config.yaml
num_hidden_layers: 15
hidden_size: 160
num_attention_heads: 2
num_key_value_heads: 2
head_dim: 64
intermediate_size: 512
vocab_size: 2048
hidden_act: "swiglu"
norm: "rmsnorm"
norm_place: "pre"
norm_eps: 1e-06
positions: "rope"
rope_theta: 10000.0
rope_fraction: 1.0
qk_norm: false
attn_scale: 0.125
bias: "none"
tie_word_embeddings: false
parallel_block: false
extras: ["local attention windows", "gated attention", "hashed n-gram embeddings", "a smear gate", "an embedding shortcut", "learned residual scales", "weighted sums over earlier layers", "capped logits"]
init: "uniform"
init_std_qkv: 0.0395
init_std_o: 0.0
init_std_up: 0.0395
init_std_down: 0.0
optimizer: "muon_variant"
learning_rate: 0.004
lr_mult_o: 4.0
beta1: 0.95
lr_head: 0.00531
max_grad_norm: 0.5
warmup_steps: 200
schedule: "wsd"
decay_fraction: 0.443
decay_shape: "linear"
final_lr_fraction: 0.0
batch_tokens: [8192, 16384, 24576]
max_seq_len: 512
doc_mask: true
train_tokens: 169500000
max_steps: 10474
dataset: "wikipedia_en"
Each number is 128 + 32 x the weight over its row's rms, rounded and kept within 0 to 255. Layers, rows and columns count from 0. Numbers have three digits each. The size before them is the row's rms in percent of the matrix's.

# up: layer 5 MLP up, 512x160, rms 0.148, rows 501-511, columns 0-31
# down: layer 5 MLP down (transposed), 512x160, rms 0.0434, rows 501-511, columns 0-31
# gate: layer 5 MLP gate, 512x160, rms 0.14, rows 502-511, columns 0-31
up501 101:073116154146106126139103079144132126021170094100160159083158151137085127145135142210124120140133
down501 098:123135137143117126139124120186122152065117112136111069075104105112093095166122138126123177072074
gate502 102:111112113092123128064141161083078134132164179149099128087141153146117087043135129155112143153084
up502 103:164127095137120177165133121139144138073097106083109122174164098092121194082099127088171118064152
down502 099:104094109114121114100144130139095116155162052182108096159142131139084143107157161149119081105087
gate503 102:121127109140130187149135107132200131142128161140110128082113121087154144110081140137053128113102
up503 096:090093121136111105109077148099174184162129115175133091065117143137113154190116111155160113159140
down503 103:113137154116117129118183125182123099168117193141119137113128099132140161154149142108132127133181
gate504 099:122120084138097100170113134131155092189135092162094072076078159133126170084117071117130093056097
up504 101:168093145142157163097108126092125097100104141172118095115147104139139092153087093141094190115142
down504 104:093165155061133140120124131125109149139099169143147172120120168160060134088177159141065174157083
gate505 101:134113114114145101121153101160149157147055098091136108181175098113138137124145173091108111123126
up505 106:137112103109167079157121099113171151089169171147095121169136115169108137155168093142126119125142
down505 103:181090132128102104131141162191137169138054086100130117070093176091078080145161127145166097133122
gate506 098:095198179045104100109103128154162054128150099108164145104090150125117088166119102109072114077131
up506 102:120139111156110092143093138039137095127127086204198170144144166124168085115188118122109156108119
down506 088:150133116128179102149109124103145079126153140102124086105101118083155078178110152149133048143111
gate507 101:145128085102145185135137044122177180132133103146102121132123173129108112147090169106065089149112
up507 103:141068142198071168139167124119155131165136157077148102151138162118121107127100175107104159107136
down507 096:046130166169097106171074103106119119107110212101131193162097135099120160154116101180172119126169
gate508 098:129101154138106081169177124062143150174091076134136119117097145196068143136164117156121152111091
up508 101:093171123102142098122149101186180091109115123149131138117085123068157079147158021121171120117154
down508 094:097137129156090118119169140112093104078113099090119125101222144047126179134139132168120131156147
gate509 101:152163104113163156172112145124191112146095123079147155155136111127167075107105136081144095102123
up509 103:119190131132160114113152132136149121141121143157150179115176124082194088073119090073166170120149
down509 098:119138155133186128122128098195089115158218161148127116169111152160174122103120157105125123109132
gate510 101:123085145048128116068102124098089172128136156191131099093111091120156183108166139080066142088101
up510 097:144121136176185139158067083127098081147133144086073173152160097115114114083110138144126086180112
down510 097:114168086108049131198144066103122104122144165125146184152114179144089145138128125104083137140140
gate511 100:105114104176112111073112145136114112122105173130089126133158063035108129112129174119045135104153
up511 099:166118140167153171113153129083098129169129101150138139137142110131153123134098154109103095143121
down511 093:088069050105140097165116105129100136165117117228180152146149108119096112133148142145203124175145